python train.py --num_key_value_heads=2 --head_dim=32 --intermediate_size=192 --hidden_act="swiglu" --rope_fraction=1.0 --qk_norm=true --init_std_qkv=0.0625 --init_std_up=0.0625 --optimizer="muon_variant" --learning_rate=0.00648 --decay_fraction=0.89 --decay_shape="linear" --batch_tokens=16384 --max_steps=7032 --dataset="wikipedia_en"
Each number is 128 + 32 x the weight over its row's rms, rounded and kept within 0 to 255. Layers, rows and columns count from 0. The size above them is the row's rms in percent of the matrix's.

# layer 5 attention query, 64x64, rms 0.105, rows 0-31, columns 0-63
size [103  91  82  89  86 110  87  69  97 100  93  85  91  81  86  90  96 102  95  98  83  91 106 121  88 105 103 143 104  93 101 102]
[[ 85 107 138 123 130  71 166  96 178 172 175 129  79 151 125 139  70 140 136 132 147  61  94 144  77  89 172 165 171 113 158 161 173 146 119  93 126  84 167 126 117  90 105 142 147  96 212 120 168 122 112 140 124 106 113  66 117 142 150 109 141 128 135 151]
 [131 122 101 152 191 146 186 100  78 130 131 151  56 141 160 114  86 154 130 164 140  81 181 143  95 135 106  83 142 104 137 124  97 113  93 143 157 151 125 136 102 176 113 105 103 194  64 159 134  90 178 180 129 102 151 162 155  82 138 136 140  88 127  99]
 [ 86 106 181 102 135  18 170 129 144 184  89 159 123 165 107 101  91 100  72 140 134  82 144 152 129 161 119 192 206 112 115 150 147 138 132 176 137  91 135 126 113 106 158 153  72 117 155 144 135 140 131 167 107  85 126 110 121 135 147 125 149 150 145 133]
 [ 93 120  78  90 181 170 130 160 151 152 203 101  89 175 118  81 145 125 131  49 150 139 150 124 160 142 138 111 170 160 178 116 130 109 115 110 128 140  86 110 130 118 152 124 162 132 152 118 201 123 147 176 171  83 130 141 145 113 180 118 171 107 159 174]
 [111 114 109 149  95 121 111 123 125 138 129 137 137 123 186 101 179  55  57 166 130 136  96 135 165 124  96 188 114 105 130 129 130 120 114 102  99 120 159 146 145 164  89 114  85 162  62 126 144  83 182 110 153 187  70 176 116 126  95 172 161 103  98  93]
 [169  78 126 157 130 129  80 140 199 120 180 120 145 172 118 121 135 181  71  78 104 102  55 103 107 131  85 146 110 138 136 181 166 142 127 165  76 140 125  84 121 182 158 168 122  94 151 134 100 113 156 165 108  88  91  88 141  90 135 113 117 128 149 107]
 [104 165 161 144 129 178 154 144  59  76 143 110  94 128 134  82 129 119 193 102 191 183 170 123 132 148 141 115 122 118 147 123 111 111 104 143 149 138  69  66 143  81 143 117 106 123 159  71 185 149  79 176 146 127 182 138 129 162 141 172 121 143 125 151]
 [180 124  93 166 117 164 146  98 135 104 131 205  94 104 128 144 170 111  96 134 134 106 108  76 114 153 119 100 116 128  89  97 107 139 128  79 117  94 160 167 138 165  74 123  80 140  80  99 124  77 119  88 137 131 114 178 124 128  80 147 152  82  36 116]
 [156 169 204 125 122 149 140 156 133 134 130 113 172 123 109 128 105  39  95 134 108 204 118 152 100  99 110 150  39 185 141 118 115 159  93 136 140 125 137 165  88 119 150 135 145 150 178 104 142  91 137 132 157 101 124  97 164 130 145  67 121 172 164 117]
 [135 111 155 171  81 159  96 119 132 158  94 140 140 130  85 116 161 195 165 132  59  85 173  95 132 134 162 166 126 142 152  64 138 154 150 105  84 129 176 140 111  65 136  72 178 110 132 169 166 127 132 157  94 154  66 161 101 140  97 114 125 146 127 119]
 [150 102  63 131  87 116 111  95 110 110  74 175 153 105 133  90 145 116  98 147  78 154 115 109 129 118 136 133 106 137 165  96 157 102 134  86 140 112 149 172 114 126 100 103  90 173  81 142 100 121 100 127 170 145 134 146 114 165  68 173 156 104  32  61]
 [129 131 149 113 149  81  69 163 160 123 145 111 193 186 145 160 141  82  71 102 112 142  87 127 127 102 179 171 101 122 131 140 116 133  61 181 104 102 139 124  89  96 130 144 144 121 155 161  65 109 132 176 127 122 133 112 215 136 126 142  81 149 163 127]
 [ 98 143 148 124 109 120 148 133  97 152 114 112 131 143  89 131 105 132 181 117 134 158 140 149 142  79 143 139 153 129 153 157 153 116  94 176 110 191 122  90 106 117 211 123 172 104 190 146 170 191 157 124 159 115 198 120 105 171 191 122 173 160 149 178]
 [179 146 115 121 105 135 118  94  83 137 124 175  98 121 184 100 179 153 114 127 135 130 135 126 123 163 168 160  89 158 159 101 149 121 150  78  87  52 126 188 100 153  86 112 110 137 126 113 139  99 106 141 132 114  96 181 154 190  64 169 131  90  68 114]
 [ 89 151 170 121 208  66 139 141 153 108 123 141 132 132 124 125 119 135 118  95 178 138  69 110 140 102 126  70 128  85  78 150 113  88  91 172 159 155 111  63  94 142 160 121 113  84 146 149 121 128 162 146 109 140 198  90 125 129 118 178 114 164 146 189]
 [121 148 125 115 206  88 121 213 159 176 173  80 136 152 137 161 110 127 116  74 185 174 168 163 104 126 185 141 145 105  96  98 151 163 119 123 128 129 113 115 104 105 128 167 118 126 162 128 135 113  95 100 169 103 140 121 157  74 141  55 137 156 159 111]
 [140 112 147 156  61 162 111 110  64 133 113 140 149  81 106 102 112 159 111 145 171 145 153 192 133 168 145 131 157 139 178 123 156 121 110  81 160 122 143 118 116 104 128 133  47 122 182 163 154 147 153 115 134 175 103 112  38 176  84 119 100 130  97 118]
 [ 82 132 146 120 161 112 152 163 131 137 116 113 102 106 154 150 158 146 168 127 188  55 125 133 118 149  91 135 187 113 119 175 114 112 112  93  82 122  90  86 125 141  96  97 153 108  76 174 180 166 195 169  98 131 135 103  77 104 103  75  89 145 149 163]
 [169  80  84 116 122 140 107 145 118 167  86 147 169 155 112  49 169 164 165 138 134 135 167 109 140 154 139 136  96 154 161  94 170 167  91 141 139 152 133 102 167 113 128  68  89 138 145 168 184 122 111 128 147 103 141 178 209 149 182  86 107 144 139 127]
 [157 139 106  60 122 138  90 128 140 121 166 128 125 138 102 138 180 106 141  99  94 147 101 119 156 169 147 146  64 111 193 120  52  71 130 120 163 117 155 135 148 192 125 119 132 140 155  90 159  72  99 138 166 176 110 137 150 175 134 124 129 126 180  62]
 [122 188 172 119 124 105 129 190 148 147  98  94 113  39  92 112 142 120 107 107  91 105 183 104 141 142 140 149 194 110 160 133  91 138 134  76 121  95 144 111  64 131 132 109 109 115 156 141 107 151  99 134  79 128  67  89 144 188 129 118 159 123 138 184]
 [102 157  87 148 169 113 115 123 100 124 132 135 128 138 150 141  90  86 125  61 169 179  87 186  80  63 113  95 124 148 109 136 159 121 120  82 127 191 137 122 108  97 155 159 119 163 150 115 123 152 207 150 150 139 178 121 182 110  88 139 162 129  89  81]
 [118 175  24 131 125 109 123 139 140 147  76 102  80 136 106 172 110 106  75 114 113 168  98 140 131 112 112 145 116 133  85 177  96  90 158 174  93 191 119 113 205 121 178  86 104 132 136 134 134 122 133  92 153 115 157 102 160 161 118  88 116 121 127 168]
 [114 169 127  84 132 169 145 117 132 125 108 166 131 104 149 121 101 121 163 123 111  92 139 118 131 157 177 102 168 116 146 123 197 109 146  70 167 113  55  83  90  78 150 136 171  83 158 133 214 145 175 100 124 159  89  98 172 108 136 137 181 146 123 127]
 [132  96 109 169  94 128 125 111  85 124 122 147 125  98 168 174 169 105  57 122 143  72 141 144 148 135 123 185 133 203 182  86 126 139 118 111  57 137 174 139 125 116  76 118 143 100 112  83  69 128 118 155 130  70 137 156  88 133 151 146 105  71 123 135]
 [ 65  80 112 109 101 121 122 176 169  94 165 136 125 131 149 116 105 156 134 161 186 159 156 170 186 130 140 120 167 170 149 106  50 140 137  91 166 171 142 114  93 105 141 104 146  77 125 151 173  81 181 114 128 122 111 139 127 166 186 142 168 100 164 122]
 [179 162 161 157 107 151 174  71 105 126 153 103 119  55 170 108 142  95 120 159 164 148 153 153 129 126  70 117 119 150 106 160 156 161 101 147 105 168  81  71  81 118 125  91 121 106  85 161 191 153 126 161 155  85 129 169 140 157 160 131 152 168 163 139]
 [110 138 158 172 156 133 162 169 154  96 123 141 135  60 131 115 132 147 143  76 188 126 109 114  87 149  92 135 179 120  49 170  66 161 142  96  92 107 174 105 117 137 137  66 159 123 109 120 151 130 152 106  74 114 144 151 105 101 100  92 154 145 194 119]
 [101 109 141 146 118 140 108 140 164  77 206  84 107 158  66 147  89  96 100 116  82 180  77  92 144 112 112 152 163  99 142 134 132 111  92 178 130 108 137 106 135 120 143 147  80 131 136  88 127  88 189 111 117 133 139 126 161 103 131 213  94  71 108 148]
 [131 132 105 161 164 122 181 140 180 119 155 118 113 128  69 125 118 188  79  88 150 138 110 146 127 107 134 121 128 114 126  93 141  83 177 175 132 163 128 158 117 135 129 140 166 109  66 152  93  89 187 124  85  84 164  86 123  73 133  55 105  86 126 178]
 [103 109 128 100 101 161 171  64 126 166 109 190  82 157 131 142 129 159  93 136  95 189 167 199 132  52 107 110  95 125  87 125 144 165 123 154  89 144 130 120  87 150 168 159 124 123 171  94  93 124 129 167 130 153 140 152 162  86 104 160  71 129 110 117]
 [138 129 228 151  96 154 131 190 142 141 112 166 136 129 157 153 135 125 101 119 157 122 165 125 113 142 122 103 162 138  40  73 152 128 110  96  83 161 128 151 135 144 126 102 138  84 120 121 188  77 128 118 103 148 141 197 158 154 115  99 162  89 174  95]]
# layer 5 attention key, 64x64, rms 0.106, rows 0-31, columns 0-63
size [122  96  94  96  93  94  99  77 102 103  70  74  96  94  94 114 109 107 110 124  96 115 112 147 125 119 105 106 108  98 106 101]
[[111 116 117 135  99  99  44 146 143 108 105  99 156 140  95 146 227 136 215 182 197 153 137 148 147 201 127 105 150 144 117 149 141 157 144 162 166 116 155 100 166 147 101 119  89 133 113 129 118 113 110 120 151 124 174 133 113 103 110 125  91 104 106  99]
 [ 97  82 121 119 116 159 113 171 132 109 130 158  95  91  71 168 111 119 125 126 108 158 126 100 140  83 108 158 191 108 123 187 108 125 100 123 124 104 152 132 130  95 110 130 179 104 153 152  98 128 155 115 148 127  83  80 165 151 174  93 175 150  12 149]
 [120 152  94 176  83 129 106 127 139 109 109  95 132 112 169 120 150 155 157 138 107 170 107 116 172  71 122  86 129 102 184  96 144 127 124 150 116 107  94  86 192  97 124  37 123  89 136  87 113  84 112 136 194 174 160 147 131 121  56 100  99 138 119 130]
 [ 72 129 141 122 158 158 120 150 103 150 123 138 171 156 122 122  63  95  55 116 120 106 143 132 164  76 135 134  89 125 150 164 137  74 195 129 105 109  89 143 108 148  90 153  86 158 112  83 123  89 148 163 164  29 160 161 152 116 164 121 116 136 113 132]
 [170 197 102 128 141 191 174 127 131  53 139 203  55  83 167  71  97 146 105 109 138 157 134 164 118 104 102 109 113 142 110 100 115 159 108 135 131 121 120 101  88 146 111 127 132 147 162 133 121  85 102 129 126 178 111 100 108 127  77 161 142 127 191 146]
 [140 101 130 105  98 164 143 107 128 151 108 119 132 150  94 143  89  76 122 136 153 149  89 120  99 131  79 119 168  72  39 105 113  73 100 134 195 129 103 135  99 159 120  86 158 144  83 129 117  78 156 131 209 128  98  93 169 140 114 137 121  99 178  88]
 [ 76 163 177  99 150 170 156 130  87 167 133 116 159 119 127  96  85 131  77 141 142  94 136 127 103 198 115 181 101 161 184 158 185 164 143 117  81 116 120 127 138 169 116 148 110 151  92 120 158 159 127 137 139  85 137 142 175 140 180 125 216 140 129 150]
 [170 147 139 169  89 133 154 129 150 133 103 173  79  94 155  73 135 173 116 117  79 174 170 178 105 201  63 105 117 100 181 121 106 173 116 118  86 141 122 124 143 162 134 118 134 115 108 180 150 134 125  81  80 168  71 130 126 181 127 137 106 120 115 108]
 [113 154 168 133 125  91 157 114 106 186 141 122 156 196 100 147  99 162 164 144 138 118 128 168 110  81 126 194 149 114  64 129  65  63 133 182  79  86  81 135 127 112 136 151 169 164  93 152  98 165 100 160 167 115 112 114 123 158 145 161 131 141 112 103]
 [ 86 182 121 119 130  88 148 183 138 150 114 139  67  88 144 156 187 164 151 161 148  96 133 165 135 171 158 145 193 102  62 149 144 151 158 132 143 150 155 108 146 165 167  66 107 141 157 148  96  90 114 146 145 148 168 123 117 148 113  72 113 169 153 174]
 [116 120 142 132  99  64 150 105 121  97 147 174  66  84 157 137 153 128 113 116 134  87 100 139  86 204 149  93  66 124 128  77  74 106 133  75 140 181 125 132 140 189 106 141 141 110  91 150 128  61  96 126  87 146 108 183 107 143 103 131 128 121  92 132]
 [ 90  86  56 158 120 115  90 103  90 176  86 135 153 151 121 148 158 128 155  70 132 143  98 102  86  63 169 138  95 167 145  95 142 170 106 187 126  95 200 113 137  80 123 177 148 135 128 178 107 141 161 117 113 104 148 133 111 122  88  92 135  89 122 119]
 [195 125 127 160 134 175 131 146  89 173 122 138  93  90 140 137 196 174  70  85 132 127 153  98  80 135 137 190 145 115 176  80 176 130 117  88  78 139 190 101 121 124 116 131 135 122 109  87 131  79  87 107 132 102 128 148 102 151 121 134 128  85 134 186]
 [181 193 133 103  86 202 122 142 135 134 161  63  79 126 119  54  63 152 128 142 153 118 117 111 164 141 130 167 161 123  95 153  94 135 135 108 138 147 123 119 133 173 154 115  93 166  85  75 126 162 115  77 142 115  54 124 139 162 120 143 115 123 132 157]
 [ 75  89 102 145 149 102  69 124 160 143 101 125 194 168  96 117 181 112 122  97  87 161 147  80 138 140 134 115  83 176 130 125 148 107  92 157 138  74 210 151 187 101 131 149 127 144 157 178 109 124 142 104 105 102 109 151  83 129 154 140 111 163 130  74]
 [108 114  46 105 118 129 102 105 135 148 207 204 126 134 116 107 175 157  79  85 159 112 138  78 125  76 148 133  91 170 143 136 113  87 122 157 140  91 174 144 133  97  99 117 122 137 147 143 125 150 158 100  90 105 116  99 176 139  99 184 170 111 104 174]
 [112 112 161  82 172 134 134 117 180 104 120 118 139 138 135 153 161 154 162 198 105 134 127 155 158  81 127  93 159 122  95  96 141 153 128 131 143 145 108  68 189 186 109 154 166 104 117 154  67 133 167 196  90  85 137 113 102 104 153  90  67 157  99 120]
 [120 126 126 114 111 144  93  64 179 153 142  81 141 131  99 148 101 131  90 127  98 202  31 166 137 166 124 131 139 107 116  78 120  92 122 104 177  93 108 130 121 143 127 187  86 144 110 149  92 121 154  88 102 156 164  92 119  49 111 137 110 124 124  95]
 [153 176 197 105 110 151 200 148 118 115 114  71  85 137 133 130 131 109 208 102 155 180 124 160 122 126 125 150 152 158  85 153  82 140 168 114 104 158 121 131 133 139 120 119 164 117 145 146 131 113 120  97  81 148  93 112 114 178 116 153  82 122 176 216]
 [150 101  74 162 104  58 139 100 133 145 126 130 105 113  95 187 108 117 133 139 154 138 111 101  77 166 108 142 134 102  95 120 102  81 155  49 139 110 136 207  97 140 147 185 147 110  86 163  99 146 142 104  80  86 132 133 119  81 162 138 148 177  98  95]
 [ 84  90 161 140 112 182 113 112 143 112 126  94  82 155 134 171 144 160 132 130 171 108 115 161 115  21  84 151 194 140  90 122 138  76 140  91 114 130 115  89 107 137 156  82  89  80 105 145 162 120 125 127  96 100 122  95 129 138 151 164 131  80  73 146]
 [166 142  96  99 165  92  89 151 131 154 154 132 140 124 126  79 134 130 152  89 101 133 132  65 161  76 138 149 112 115 237 124 139 107 148 194 179 118 164 151 124 110 123 133 127 113 124 181 135  53 130 165 116 128  95 151 139 169 110 171 112 108 124  73]
 [141  96 148 231 151 128 139 143 122 101 147 134 175 102 148 168 154 148 112 124 116  77 205  29 139 104 119 174 132 114 189 130 146  92 143  79 117 100 158 112 101 109 110 162 153 144 109 113 144 136  65 116 110  97  95 116 134 115 115 138 157 102 127 143]
 [ 70  68 151 125 146 152 122 125 181 163  74  55 148 133 120 135 110 135 140 103 148 189  88 132 110 157 112 116 142 113 105 185 142 169  87 106 204 160 153 118 159 162 101 135 102  98  89 110 116 107 107 101 134  84 120 117 152 113 182 155 153 106 121  65]
 [168 182 154 154 153 101 134 180 115 102 105  82 139 121 131  86  64 131 189  97  97 135 131 173 117 122 142 112 137 102 131 136 169 172 115 183 135 158 115 131 145 116 197  62 137 148 163 111 115 151 138 184 147  92 117  67 160 145 143  74 130 183 151 140]
 [111 194 107 137 125 101 110 141 112 142 112 207  71 100 143 143 219 194 139 143 143 118 105 124 119 112 106 107 155 111 192 186 136  98 169 122 107 101 110 121 100 147 120 169  82 137 143 177 148 107 162 138  74 118 151 188 120 117 116 122  92 123 122  94]
 [110 138 133 172 129 179 165 159 136 124 121  53 136 178 119 102 112 125 204  94 128 132 138 171 165 102 130 112 146 108 157 173  89 126 111 120  90 135 103 128 158 200 115 105 172 119 136 134  98 121  99 165 167 108 126 176 150  44 173 122 124 182  88 127]
 [132 137 100 152 174  50 107 150 120 121 158 150 212 200 147 136 115 139  82 107 122 104 152 128 123 124 130 126  72 147 136 140  86 105 102 122 131 157 164 188 149 141 128  89  82 171 120 121 195  86  57 108 174  90 133 118 120 139 151 165 120 128 111 119]
 [136 102 127 173 142 118 139  84 123 181  53 133 125 113 184 187 128 156  61 105  92 128 143  76  99 128 117 130  79 182 164  87 142  89  79 127 120 105 119 116 161 131 105 186 146  95 106 140 159  84 104 136 128 129 117 153 137 165 135 156 158  68  82 102]
 [168 153  74 118 155  96 138 143 146 147 101 192 100 142 111 115 131 125 114  79 109 166 130 103 100 133 121 116 120 179 192 168  63  95  55 136 166 107 161 126 142 104 120 166  96 122  93 129 141 100  63  85 185  98 154  93  97 113 119 146 176  93 139 110]
 [114 161 169 124  86 119 167 118 178 171  74 146 159  92 199 130 103  91  62 164 103  94 103 112 141  60 117 127 140 140 182 167  86 148 105 122 144  60 115 150 102 153 117 135 126 140 126 121 147 110 127 180 149 151 177 113 106 153 134 146 128 155 121  57]
 [ 87 145 111  73  98  87 188 131 143 169  91 129 117 169 132 122  84 127 136 137 125 160  98 167 134 105 126 121 114  99 121 139  96 100 156  95 137 107 116 118 107 182 132 113  94 153 135 148 151  89 219  84  58 143 132 105 137  82 118 123 160  96  34 121]]
# layer 5 attention value, 64x64, rms 0.106, rows 0-20, columns 0-63
size [ 88 105  82  95  96  94 102  89  99  85 106 110 103 100 104  97 101  98  99 108 101]
[[ 74 101  93  95  98  98 101  83 119 123 147 146 139  93  77 128 175 138 141 112 111 143 186 169 145 147 101 145 144 105 155 157  68 139 154 118  85  76 112 170 104 153 173  84 135 137  91 146 122 179 204  76 161 120 145 140 168  81 124 140  78 157 125 122]
 [112 111  91  64 124  89 131 118 155 125 128 121  70 222 123 142 102 145 215 139 148 124 134  97 104 123  80 140  88 116 109 108 113 102 134 112 151 169 129 110 122 135 135 151 122  95 169 137 117  72 164 117  70 172 144  77 109  80 129 145 172 148  75 100]
 [119  82  58 119 151  95 105 129 114  92 150 120 117 158  94 147 123  70 149 132  83 189 152 143 131  48 212  98 151 133 136 154 138 162 172 150 109 159 102  95 128 192  76 146 130 122 138 102  84  91 118 160 158 116 111  96 106 157 143 161 150 123 100 141]
 [108 143 114 131 145 110  99 134 158 129 136 107 152 112 188  90 133 164 203 120 151 168 154 141 133 129  90  70 177 155  77 154 152 132  80 186 161 140 120 124 136 177 147 134 178  79 103 143 155 150 164 108 160 155 152 123 149 163 144 101  81  47  93 153]
 [ 72 176 176 113 115 136 119 151 141 137 122 132 104 196 109 157 103  93 153  60 167  84 131  67 183 111 110 151 124 110 137 126 134 123 112 126 109  80 113 137  85 169 166 151 151 182  81 118 126 142  62 128  97 167 173 162 128 153 133  92 154 143 128 186]
 [120 116 213  81 192 113 113 154 104 115 139 120 157 188 156 141 190 131 137 131 144 123  95 158 193  91 154  83 107  96 114 158 140 152  86  90  96  60 110 111 124 157 147 171 165 126 146 111 133 105 121 141 164 144 153 120  80 128  97 156 106 193 146 134]
 [143 145 137 168 143 157  67 135 147  98  90 142 137 142 116 131 129 164 132 136 177 137  81 112 161  82 138 184 143 138 122 128  86 117  38 128 130 201 150 110 120 139 198 135 105 158 111 184 134 154 160 116  75 179 154 109 143 181 125  86 131 126 177 142]
 [143  87 129 130 121 142 182 101 122 131 152 138 113  65  89 158 198 131 158  77 144 106  86 124 162 120 131 100  81 177 102 187 129 127 154 108 147 132 110 120 134 117 128 143 142 118  95  94 147 187 180  96 169 126 121 157 189 110  84 149 187 139 141 203]
 [119 143 118 144 136 192 156 175 106 161 162 154 128  85  55  99 138 202  90 131 178 159 155 154 170 153 103 181 148 167 189 124 106 117 118  97 144 143 160 170  84 139 126 146  83  97 145 141 148 121 158 110 124  89 113 121 138 134  76 193 138 167 137 119]
 [157 157 117 148 123 213 167 144 104 172 129 134  92 113 116 159 124 110 123 192 142 108 117 147 113 131 149 109 110 162 119  75 185 149 208 180 114 151 111 119 126 107 122 118  90  95 133 118  97 174  95 127 164  69 151 167 129 144 141 161 182  93 196 129]
 [ 74 122  91 151 147 161 146 163 143 141 135  78 110 153 101 182 135 129 136 181  83 117  77 140 108 148 141 131  94  90 131 126 136 104 128 179 117 154 201  83 135  82  71 112 132 161 114 127 160 133  54  88 115  62  54 137 128 138 127 145 161 143 128 148]
 [ 67 115 147  77 132 130 109 111 122  86  42 150  86  87 112 125 130 130 108 110 128 118 114 108 128 177 145 199 157 109  91 149 105 168 117 137 128  89 149  91 140  96 126  80 171 150 123 121 126 112  97  94  99 162  82  99  78 122 160 104 112  89 210 101]
 [ 80 146  85 144 166 100 114 149 179 115 121  58 165  73 111 112 119 179 145 161 116 151 137 169 123 117 130 113 124 162 151 145 135 164 118 165 106  49  99 157 124 153 141 146 114 147  87 149  85 144 189  68  85 116  60 111 192 114 114 112 119 124 125 150]
 [127  84 112 149 132  84 163 126  84 151 176  92 135  73 185 116 125  85 121 178 145 156  99 120  61 173 142 198 100 156 134 100 131 157 115 175  91 111  74 161  96 133 138 121 142 129 134 123 113 195 136 120 149  99  83 163 161 122  52 134 126 129 124 118]
 [126  96 117 203 105 124 182 137 142  68 154  44 118 130 117 152  99 105  81 139 117  92 108 121 131 161 158 129 106 160 138 155 133 151 132 128 221 167 116 189 165 121  74 127 126 135 128 135 117 153 123  94 183  92 102  91 108  68 127  98 129 149 140 136]
 [130 167 134 160 127 104  85 162  89 144 141 125 153 105 157  77 179  88 154 152 129 155 132 114 167 115  94  95 111 125 153 109 135 127 111 178 111  78  69 116 131 112 138 132  72 136 121 119 125 178 129  86 192  91 103  93 230 172 151 111 151 122 116 183]
 [139 112 182 202 140 124  96  70 147 111 109 141  87 126 171 151 167  45 124 101 143  92 131 129 120 111 116 133 162  81 142 151 137 104 132 228 142 152 125 126 142 138 154 122 132  76 139  81 121 137 135 123 108 171 132 104 144 152 145  73 164 141  90  66]
 [136 101 152 130  88  51 132 102 131 130 148 125  84 188 171  73 161 142  94 131 142 105  96 150  81 133 164 126  83 110 176  71 118 122 136 119  93 112 126 101 149 109  83 158 171  96 114 125 120 115 127 120 210  59 145 125 124  90 143 150 114 153  63 147]
 [136 104 104 108  87 119 170 153 147 130 196 114 129  58 146  88 157 109  84 122 118 130 108 168 159 166 107 146 149 123 136  81 122 195 156 109 187 149 120 159  95 132  77 137 140 149 133 131 110 116 131  85 199  54  96 112 163 125 100 149 103 175 174 114]
 [165 161 198 134  84 142 129 177 124 149 192  90 162 107 101 101 211 161  85 104 117 136 203 105 156 130 106 145 132 146 144 144 106 142 126 129 106 152 120 177  51  85 162 122  91 119 131 158 110 115  96 124 119 147 115  90 166 164 130 105 130  84  98 119]
 [119 177 115 105  61 145 200 127 141 130 149 124 120  90 180 120 155  65 113 170 139 107 142 138 122 180 148 136 134 120 137 158  99 142 135 121 103 111  86 134 100 155  97 204 126  92 135 134 159 144 144  83 187 137  90 128 186 130 121  67 197 151 119  93]]
# layer 5 attention output (transposed), 64x64, rms 0.156, rows 0-19, columns 0-63
size [ 86 100  81  85  95  92  99  94  96  68  94 116  94  95 108 103  92  87  87  90]
[[133 135 149 162 186 144 175 118 128  79 159  96  61 149 169 139 139  94 166 174 112 141 155 105  70 105  99  69 126 136 120 122 143 127 112 164 135 138  97  87 118 124 195 152 143 126 169 110 163 151 186 142  43 106 169 105 152 155 142 127 158  84 113 116]
 [130 112  85 126 118 102 132 128 118  31 167 120  51 106 125 108  85 120 104 139  91 184  97 122 168 154 144 171 149 127 105 177  99 107 125 152 125 165 143 171 120 160 131 148 120 164 101 136  99 171  89 155 166  97 103 133  67 193 120 172 118 133  89 149]
 [ 98 161  99 122  52 158  93 164 139  24  79 126  86 144 106 118 125 150 122 170  76 146 150 128 108 145 116 157 120 123  51 122 107 170 126 145 117  90 158  64 114  82 147 114 168 110 129 117  96 120 138 123 186 159 116 128 114 102 137 119 142 178 127 102]
 [148 105 175  86 153 173 166 161  75 107 137 141 129 178 111  95  97 154 131 175 114  88 104 138 103 172 138 119 185 117  61 159 108 120 153  68 152 100  88  73 115 102 154 141 153 102  53 174 142 145  97 181 120  87 132 132 107 127 147  99 137 123 153 143]
 [182 111  80 150 133 153 104 138 113 174 180  97  90 106 145 125 161 155 163 139  84 138  95 146 157  94 158 192 105 119 152  66 159  91 137  89 114  96 124 173 154  98 126  58 138  93 140 174 160 120 178 131 146 140  72 109  84 161  91 120 151 102 134 102]
 [119 163 128 159  96 122  78 147 133 125 151 183 151  67 121 111 114 126  49 137 134  90  65  97  69 120 111 157 143 155 204 121 126 134 154 133  75 137 136 148  97  95 115 107 106  94 123 155 108 135 197 134  77 119 117 112 184 184 101 111  92 118 113 109]
 [136  99 135  86 168 130 112 132 126 108 169 168 125 172 192 164 141 107 123 102 148 100  98  98 135 116 123 122 126 204  99  70 128 123 174 119 157 133 155 183 175  89 131 120 124 153  94 116 125 161  83 150 131  88  99 136  45 122 130 157  94 146  99  48]
 [160 127 123 123 112 115 214 127  94 124 142 232 147 122 212 117  84  91 121 116 149 116 161 160 126 159 172 190  87 161 135  91 176 134  81 133 125 136 139 125 124 130 122 128 190  86 164  95 134 144 132 137 140 111 177 157 164 152 145 139 115 130 145 126]
 [159 163 187  88 124  84 151  99 133 172 186 120  85 142 119 106 165  89  94 116 153  98 114  74 133 166 146 116 127  93  88 117 181 151  95 133 121 150 114 135  79 147 129 138  68 131 189  96 135 125 121 116 182 109 128 100 117  29 137 123 137 140 157  91]
 [211 118 120  98 114  46 110 100 131 118 120 171 174 169  98 137 120 149 158  52 136  79  95  88 151 132 101 112 127 117 166 126 107 187  73 106 130 185 140  98 152 132 132 110 137 143 148  89 139  75 127 149  96 128 107 142 167 139 104  92 138 186 146 120]
 [140 151 138 158 105  84 135  70  99 134 134 105 133 127 137 118 147 149 142 153 133 153  63 134 127  77  80 147 103  75  94 136 100 217  87 134 121  97 121 146 140  94 138 115 192 117 112 104  85 109 145 114 152 139 118 107 112 107 130 224  45 142 153 128]
 [111 152 127 156 101 154 134 103 183 191 173 102 138  97 219 154 171 133 138 158 146 116 143 141  76  98 163 105 133 137 155 148 109  95 136 122  93 140 161  79 163 162 121 187 120 108  65  95 137 126 188 122 107 122 122 149  51 129  98 150 131 157 121  95]
 [101  81 176 127  97 125 146  98 124 100 143 110 123 121 101 203 127 133 144 162 119 145 101  94  89 160 116 142 179  95  87 132 124 134 149 189 190 132 129 155 113 131 129 163 152  70 135 113 147  98  94 155  80 155 130  45  81 107 173  76 156 101 149 167]
 [152 104 177 111  86 131 125 123 170  53  70  88 178 148 206  99 108 129 137  94 110 121 139 118 143  90 150  97 144 100 116 109 148 146 144 152 140 134 112 153 125 170 141 163  91 102 153 127 158 169 177 107  67 119 135 121 138  98 179 126 178 168 167 188]
 [ 90  95 165  89 128  80 103  95 113 171  61 171 112  51 166 114 146  97 148 120 159 111 134 203 139 111  83 186 156 100 148 119 174 110 106 175 130 138 121 148 111  88 139 156 146 161 120 100 124 132  83  96 140 128 189 103 106 151 143 104 140 152 174 144]
 [182 156 140  66 140 122 124 125 139 109 116  69 111 111  99 136  99 164 164 164  97  99 124 127  94 136  99  83 148 124 199 112 114 150 137 137 164 110  54 135  82 123 142 118 173  68 138  66 108 146 166 149 104 140  92 112 198  85 140 160  93 135 166 112]
 [140 110  78 134  81 202 118  92 122 184  71 138 116 193  56  71 121 135 152  70 142 135 140 115 135 132 149 108 131 150 114  96 134 117 104 162 151 110  87 152 183  63 134 136  51 142 106 105  93 147 140 172 109 100 154 132 124 140 113 155 112 121 110 120]
 [ 80  84 147 129  34 142 151 124 176 181 105 120 173 140 156 131  96  97 149 140  89 128 148 147 149 130 127 156  84 165 151 185 115 144 103 189 119 129  95 145  94  63 140 115 107 155 165 130 133 183 137 155 154 134 125 137 157 196 115  97 107  84 155 152]
 [ 78 202 172 120 157 154 181  80  75 175  95  93 136  92 173 156 167  83 115 116 117  65 129  98 110 155 111 124 152  63 137 121 129 108 100 134 162 129 134  74  76  95 150 137 104 140 186  76 137 118 102 101 119 134 126 151 131 162 145 136 148 167 135 133]
 [100  99 129  96 135 140 147 102 162 112 123 133  71  92 125 138 136 135 161 111 141  72  83 153 103 156 116 138 182  81 144 112 141 158 151  74 182  86 118 110 144 183 135 171  92 135 132 103 190 125 180  78 131 111  93  82 151  48 102 127 123  86 163 157]]